Weights of a small transformer language model: 11.5M parameters.
Each number is 500 + 50 x the weight over its row's rms, rounded and kept within 0 to 999. Layers, rows and columns count from 0. Numbers have three digits each. The size before them is the row's rms in percent of the matrix's.

# up: layer 7 MLP up, 896x224, rms 0.166, rows 837-895, columns 56-111
# down: layer 7 MLP down (transposed), 896x224, rms 0.0619, rows 837-895, columns 56-111
up837 093:462516459447392563511548530492539492581481479504434468491435531451530546472433580513468438466532446580497559513569592497471445499537444548531565481495528493567518473578
down837 093:510548510518471499476539503418536488535347503448510547496531484599494442572534500487480484438456531543485447555513484482526498518458549583460402515540472538524534449591
up838 102:379512479472380498543538546484453424490506512572485542422545432344531526461525521528437458531521515492434555507499454467445531553507471490459529443512442494458581540499
down838 090:424457447621500600403420531471419481490476405506527473520502409461525530541499520420467567567448446550425470520554526472420542408531456584501554516485492445425480566486
up839 106:485505549512458477542454490458540578486508550450513519467532501526556485498465534589471416448474537533452466505452528504418498455568515499471581509536521595498572464441
down839 104:426516493508545551488480502474584489448580472533440461518354484472519472551440651487540537521504549452479498543506590553547362551478500460567528407473394436442540600439
up840 122:434514550668461535585413480520488479471474530395451556457441557526464470503569489526490519481515463485532513444476487505552511517533437480544480501420492548494547360568
down840 124:552438443442426470451494536536408500474483486596468487555478422449510494494604553554518446565529494577516464494484470482530444467528501544494409584445520509426468453567
up841 094:527505534448432553503534592548473471466567583479448446413491421445485366627464576509522472503483525441447416540585526455509486555614480420582538404520495504430603505481
down841 111:453494536538491420585504508409442571484441548481592487482571537475475572483571528467429557460448519467537586420516499401445521479483513535501460575529425484502492494523
up842 101:518490453528465536502571491448488490436570520424491547474493536508516548509495534445473505532509519493478449504449405442476570557521517550559391526553515553497532450462
down842 091:493618522475455488492406530515476469542517537496469444527553483447510425403471446489628496547510446586540516539479551501505465485555430437487622585392488437525530495516
up843 107:559485471484450521509556538355557404448512529524577465489429503383370467423525494514539485503484514451525501454441439569496501521498528454541490454433541527535467547480
down843 116:493508471433553515439545615389572466513550494486469499420518518379498518519455413508513486538504491486545556449465487417582412453499461396500465458393387503538531481511
up844 107:493509570572478480552429545430414513533555536558513522569438480492519582502449550500467545522478453442455564563528457511404478471536513502468434564485356556497475567472
down844 099:472499571558515447567445605514456593520457528458530442473469423519488507495490565524507489462382534546539522483445511486562477498431537536556513512496489508490483482611
up845 084:543412518621552474493459482546415477454567482518423502402505528543510538516485448456524446485512476466431421524486446493482444469520490445471496446571424490500573562489
down845 067:514481514480483531545499401569477495564486444452490403475520556447531517446538504445443473479563542464511560457528573479478513521449519436512463478518502478551547473468
up846 102:504517509474510484456498524468458473524505497547528470433530538556494476500465482473482493524538502475478496478449518508462527520522526453439576387455475499506512471569
down846 091:442456464500513535497503480498425475445529330573464456510474466435401518520494379562484538586482548551436534397520540546464485532533502476517492492493439524544448520426
up847 088:488635463424539482464479486493517511381577492515540445539373407493506478489514491524476524508465477457485551511464509479482536461534525449449512492467457537556486400503
down847 091:521525506549541429517560521517496513602427410473563489510490511522556436497422463534480444524518554522508477483412483549508494539451556587555429407460569422623553502451
up848 094:511539489456588408452511415497593495518450505569578441495380447512518527527543497459547530494482439393591468550494556453414487472457557485445548445529519496517601537520
down848 087:488435510550519523531524589516414446513454527473511444492523546418553496469519459533504497523458429582437453551470561423550486562531520563484377426516525651554512595575
up849 095:449462507551486624445545493430521387536496497469508629476463525525593500458441478442505512542460433566472531534444594488491535446371411485485513476620526548530520599468
down849 081:415479443549511502428437486577455442453550524531540442472498588470452487534445543569530531538559548463471497471455459477499516491548456508455511602455474449509491523488
up850 110:472521554476465563534544485509504443599530544526459515415427497544485488466524511487567563494475614603457521512509505508471594473503472421453517457482469587515470493535
down850 116:485583561513428558500462521518525548526496464507541429560606467513497528513525494499509475572461423487499513443571545546522476461509415606426473475575456508532503496566
up851 098:468509436440469486557514484454421541531494482453490639610463518545535415522598451525498534465547513490576551480487521465400514439523481547484475494544534586520440607460
down851 107:498480565498482469512506602538488533490455425408538520474512573510531576407429452530484442480470510527459481498475604502522599525426449537508543595530501549532492452467
up852 112:462494457473519444498490471544595465533559509487456575527492481481549557495390562486485437564512383429471555502459498501560555574498498459412563465487495457489558466581
down852 109:529402514530489443502559561535444540437559489482597406501546497432496438541505525453475490497460491508516484452477547553519502424417532478518434531578488504475478509473
up853 089:441462436510440445554454473522427455417557513532499474569585532516444493553590483522507492517504511500498567530468569458536526526515511460412573386590569501538486555504
down853 080:546506448561515537533469559540529601459443511499476577519405464492534504553495466546445502525535503503515570520389489546531504534446540551586419595481559398454494493488
up854 079:585480506547515537485472415551442513471450411502506580526430447463410537485481427460428523489523460551417465511468544568483441540454488471510507425612522476495485563459
down854 080:450526525479564510534462508429478412446529463581623429521518582467560430442497528438499513537586427486541478537540465483507444488612565529518521458457526415474476483605
up855 113:536480494580537473455537451607512549434585406454480557505576455516380534572402444630621371464499469563473413500480595522494452512422509516516538495464477479457560563504
down855 117:527394533408568505549461504562593563513465472427489481513483528591540526523586497479542402487395499576485571609482486534558535475469509509540479505474489559438517528575
up856 088:516494536491504472548498611435560595556414392476537486401360442426461535483504494472483540522442515412458513427461464506438428555433540406536592431593460447513544471595
down856 087:436476482502418417400512426561444434429604528506421522561544528510482393529541544472505475462590429550581448484544531452467543416588432487451464527470553559450460492448
up857 102:577499564528384450573599519529516549536565578557519460515487435463489456471547467489523508497509447440516581532511555439446501476534512580544445477480475543448492604484
down857 100:520492546554502503509556570529482483515466457476496435507588496523468517569447612414537530494505499523406580486397414487476466534585450496440528463579491522473555517488
up858 110:495454465439517425524496545397363573408572456595505476426490459518511623493506510440548513598512498514515459482518515450476534479438499525477480487529496452580514477444
down858 107:526352566454368464526488448542513390533491522477453557411474549509531581463542499564537465554471531623561418534600508451526476497493530460447464475565461534489450520526
up859 086:529482548464525515503526451461510538499561439472485450388521546405535559548543476523553527476440530493533454536540465434595503566538514510622548486435408553501540500477
down859 090:495494508570419558419473489478468424516526397472445544525539473463519396464432511529503481504584418480362559465522432464448539466539405515527536530491541503471523510443
up860 100:461551622499473467422484562503446550585508529402483518425447445452473487533509452444515521541580522553483513512560469451620451552513514460529482528469517505467509477438
down860 099:562400438531479522425506502471471479512566525488519536508535480508468414480472475570475518421415463553452475491391476563427563470398456508441470431424458459594514502452
up861 107:489541478442460540555475411510520417438459470513535432475486448521543493453525599547450524536355413555487540530547470435470440471579535448545424563580507536544495560551
down861 108:486433510535520503516458507460489516582562417445586552479453516453594468477544534465468446558550520526474570547350507526459611548565473456478497496486505435555475502438
up862 106:520394587583481498488564423599595507551553486485607462493388553432406543505534529525469576430421569634502466308443455624423528510487576473524516574531575482470520499523
down862 101:502556514501442469563559415465414489438480524519474497485487455500547490459499474462616487508567438600481427456534567553554461583593507578493557399532480511412462457506
up863 089:486472441556466470442504535463572432461467496459478421562470417485497510464504472482414501465423497486525513534443484477510523566376559410505554575488532434524532507450
down863 086:543446430513479508413545511500492595498458559590467479556434544563541509587419427556568462426573529504517481500513481520442578537550462508481516495430400518396504533496
up864 080:456510489516402532485506470463415539506514501473590438540520542461416547482459516541508566528530387459477542397508463478528511578503515491468490547535511439497526482636
down864 078:487547547508498554523562485568481501454457525518479435402535519464504532499473568588499491465542478495505441497414556477443508501548473534535442519471468518521523516538
up865 103:536588509415483544384514461428541464575504527512539442508527445466460515391422551515554444483527510472560492519498455525461491475481449539515536414504478429461405477488
down865 093:578521523468572533501516508540422466475493501460460506499500412594457488520387498438452499513514411484524481474506532493577511490450581456535504599514443525488544630541
up866 127:486495481490554521545493474492388436521539512531556475482421615523486469508526530515519501465567518544459369508567513511498476428430445505549508486525501503504509521453
down866 146:429364420376509406482495528501431468451577429544450506492476516508503487452499459536489478547550431511434516427464525573486529429499528535577416520520426434518528412485
up867 091:466557477521449557444497521387526467498561436509486446465463487501391494505457448457596497526507526494489496550488504523472519567428513564462462443528498516474599511471
down867 088:449477456536562441508536547457534475559496506494539541475455439457547421447549533450480556538566561530499458508490528520517501538462368474499495455546465472443467523506
up868 101:527593447524536576571496509506508531457568518529351500583568444494446457420478477481565453516503508545496433471554453489469317504457558482589438516470559428442504522470
down868 106:567522513498463411527418463413485486434462532518500531544481460546613428452588551580570524518461412482507474472321458526513492453487490539543506574554549596538424494542
up869 083:395564528487574434513550482567511455501539521532573527571478584546471539490571409520541466504496524442518530538506449469550562491556498518435485586520474454528541515551
down869 077:497521481460481518459525544493473405484461520529520484501486496506561522463466534477578475507475527472465544504504495455416480552525517474599530476527548375510468437511
up870 089:434533615498509461496562472393468576498480471466509505480483490513484446392611566543554484491452593381498532513572406493577468423449520507524504424541532551594472560546
down870 069:468502442498499554426526504545488454515490596540530507537506521557508565562413363492547478544516449570536542526561478573503496581533473497511544511500399445426534501519
up871 090:558492531513474590577581525556443544426449516585460471472471414420582529536480647595501560424498457485485517441527515508590501457512478464528475452518505577495579469595
down871 083:446461392462496533520482521434514440600466504501625473584385474429510521458442452458564484581439626534478385536408497541481476499548545527412509452524523545521523565494
up872 103:459460654576477555490545491598520573532517508459414522407461477498535403533514550556523569495538564442463465519496476457629512510525523489438399485443457519500501510578
down872 091:542435545493522611396515534519477522464490524518580513478567440384459505538452504482469520476467469472534474401460485424568441480578493537540499557441512480548456518503
up873 091:399484533508458397518546471442552478493502412459495380473535505476501450514486525545473521507492477540470467481465551462554501390491532518557564462455464483480475503512
down873 079:513438541445421558511443489569491533548502629505522498464494580536494550452517556435561562526558580478444479568507563510526476594385493428508538427584541431417565459473
up874 088:471476510426560444484451499532509423571502555433512473491508484484528547505512505424392561418492526516498537610419487502439498468565515519485517450565514503522468470494
down874 090:511503500491507580532588451503431542478515517508602509476427527553473481483464487548530426542542510491499459475494528525505490542533448514550466443435467522435544450474
up875 087:531525507457505541502467496460544499509552393570508580404442437487532424527433532517466546507434442516566442560508547486447412529516447489499498485621453622511438500456
down875 082:471625561474542503460592424528538495456562529564522449495479422523442527454509592471489494578520530407382621453479564601562567518472560489509504528397599389536512515516
up876 095:545531450584507546430617553503554385497564475567419399453571470459471558482431540443415547464529595503558523564508535473474535505569499473555597566521531500474551426494
down876 091:525507487500493595545526503426516494486527464436491536502494553484492510549468514453429406541482515506555572438545499489491530497544553590559446461566474461487531465537
up877 104:529519422557506403461557481477524464397486509494538489522449442487580452493551464442555567439454547475464462359446560456543472536449528473448478490525566551497538482545
down877 098:446532575400459450456463460419453513581525501560515468575491502521434552546500465637547514527546535451547530509535523513461456568518461513474501444501515555550512496480
up878 099:444511581498567489483537421511562500466497389450577550516437442536417471519532534474437450552491470439537511580590516519487461559409495490489491476431379415531479501561
down878 085:537480480531405408527531520427529545549514470535525572345593529492485561466492448423620582504560460548563475501545447585502540496491469522445505472493509530521479478478
up879 111:457435446550536503438458412471425491507525576425522522582501360421455462457432566527489390478458457605480502475440547437491558439545522471514434431421472453461516523491
down879 107:422494465425503461543573597548503424563437490494519560478447548472557462430536486532536509423553540521400534467643499539401426456524494520518489425414466496525510517479
up880 094:470464477484564444380554487459465520540487483467514584536375478478507497579479551580507488459519543516510399503464476452452506408480464578508472539558501560516460474549
down880 088:565520582504442442531434548569503480462539444503478441540562445560494433506502459580567510583548446453482512531534499483459458526592472578517617525500490432553503454450
up881 106:495481468514529515451419401503548459468586481486533494556437548453490590462604513510462529560489509533501417388593462491516486596513488527526491507487569587509478538442
down881 104:493433449569380439517512540542510570412471505492515473493466512422515527484588545416474455498597491474567556423670505530544556530422487431467494538519537554481462633461
up882 104:475460467412457451549531459407456486532524449560474480472512542484486544453556516464581460493470546505512459486512503562460444453450570531579450482493501509537599473549
down882 109:429529557526540493460532615424480523458515536430551527446497440519498488442491519517490485552549482503511492551469458455526560560467456544580511524566516507387444573458
up883 101:511435534498591479512518528489322485469549491487425422418520573515391507514434564608462505485543562513468401452408485582520507393390451475503480499458484469626444449473
down883 075:477487380524440545530474543469481507493530497455506510473408471413436464477507536415497492569451513505459534387534499471382627505563571508566395315429498532474569572461
up884 101:403544492502506537465477447495465520442543472468399504509481605467514555475463513494551437468513418473455482509484453413515537491494479543518452515421549522549515555483
down884 101:506519527321446519537481450425647507476412549515430481488490489571410476467571455466413456451543522482492411442478504476427519479477535460529465476553416522461436526519
up885 104:487488504490538555540448463425464495559514474451460556407465513417509446427478503474397482504430442443533534525474407539482427484474522506503612469570403489499476483456
down885 126:400417481411461492472452554460567590467440414534432495517473527426542540558572476500563434522485419549488434443475534507472443498484570460498435440557500508500479513529
up886 076:495525464453483471484476492567576550569505512453466423481493444446535605525592475466472501493573501495511472457455428452552477548509479480478504582517489429587443493560
down886 064:546427498545395564536515512458479501475491480600466501572420463460414512489370489423525467567557579519547474518455538512488550540558603491483399485485439589561533533577
up887 085:492381535580542499436497482537476471579433453461473508494514448573477446477526446464534429550493610533436407540408491467514481448581459507429567606465547456510574462545
down887 076:534596422541464427503433463518486453449512513557536495465393496465462419507501514519466498549514425488513607466554538498529488535447490418547476533533485553583601490502
up888 104:502574467470497539496437559463482510516557459469496504487440503495496483468532585501485381515512585635474517522538483535486498478474472501376439491489491470567559537527
down888 096:460436570500484493560439510472411554534493535519453536496440618508482542485528563496562545473557495459509408512519455451577551501504475476555434497501448480507455517450
up889 099:544534439482559531499424410565539492495574531506464399474378456556588597478516511441534502478528545443507431461575567510517578488492472386517538478559477554439513443531
down889 094:480547484472495463510616528503485571487550617466455415545583563454427471513444464399483465538472583516432419527529441495453433408423501610544522426535447445544411521456
up890 090:454454549479369529480485507541404492544488529530597477460581487470519440400504488513324539489515573488500547517492508467499488570508597474479475491502483542513638520443
down890 087:527410435563431518544596483461484511409484524403565562532562535497412556381413569461430545543477440477517542571522542519500444507519468474471453548516484519531501513558
up891 101:485591520542522491572586493527477557497476494483499542501466451489467480473555574462498515675420438501524462500517562520503598506522519448448489429461382586545475480423
down891 101:555511450547536481516421488466547456468576456486431487416497499493443496450451422415529570423461483497489472445461461516523504463613489429525523505360387527466475463515
up892 091:516452460530490482556495516487479443581501490518449425549431571491513525465433541520377565526475424513515431391456446468567507504511546454591495426582426576502412423540
down892 085:518510493556446480480474544570547460458389425447534519513638439534370551486572494555602433461462554535485555524507496544531545475530489552405464565477532537489530522587
up893 110:539549513461509423499471413509497492587511472613574582574513568563397506415512557481419518568494607545521480568436484577418444561404568482522502580440506501461499437517
down893 111:529484528515549492518449579547516481492495503479500475482441416512543522533511513570501483618557545503440472542488571490469426441466460487554517529541567538473561514511
up894 091:419428491575477529544479462568412512490495503547410545642419543441519506402408487451492528557555533445476519532495516427559511452502489528542570601501487550417508532528
down894 074:445480405462484544493650518467562543516525559474671479467521534610494563531524524514523496527415413511437446423561461555499582481498501517514482509432517476566453475524
up895 097:487483486472532489524435418423509541530568419545513512419510501563534451534516557499571539518495458541477620487550423557477491563565539566498488463514526537489423491585
down895 091:511578517402381508468477490487560472476382559427564569470501515410530585513590436466542567408572490550530428490507537548484473575554544559431537536525501518465522493468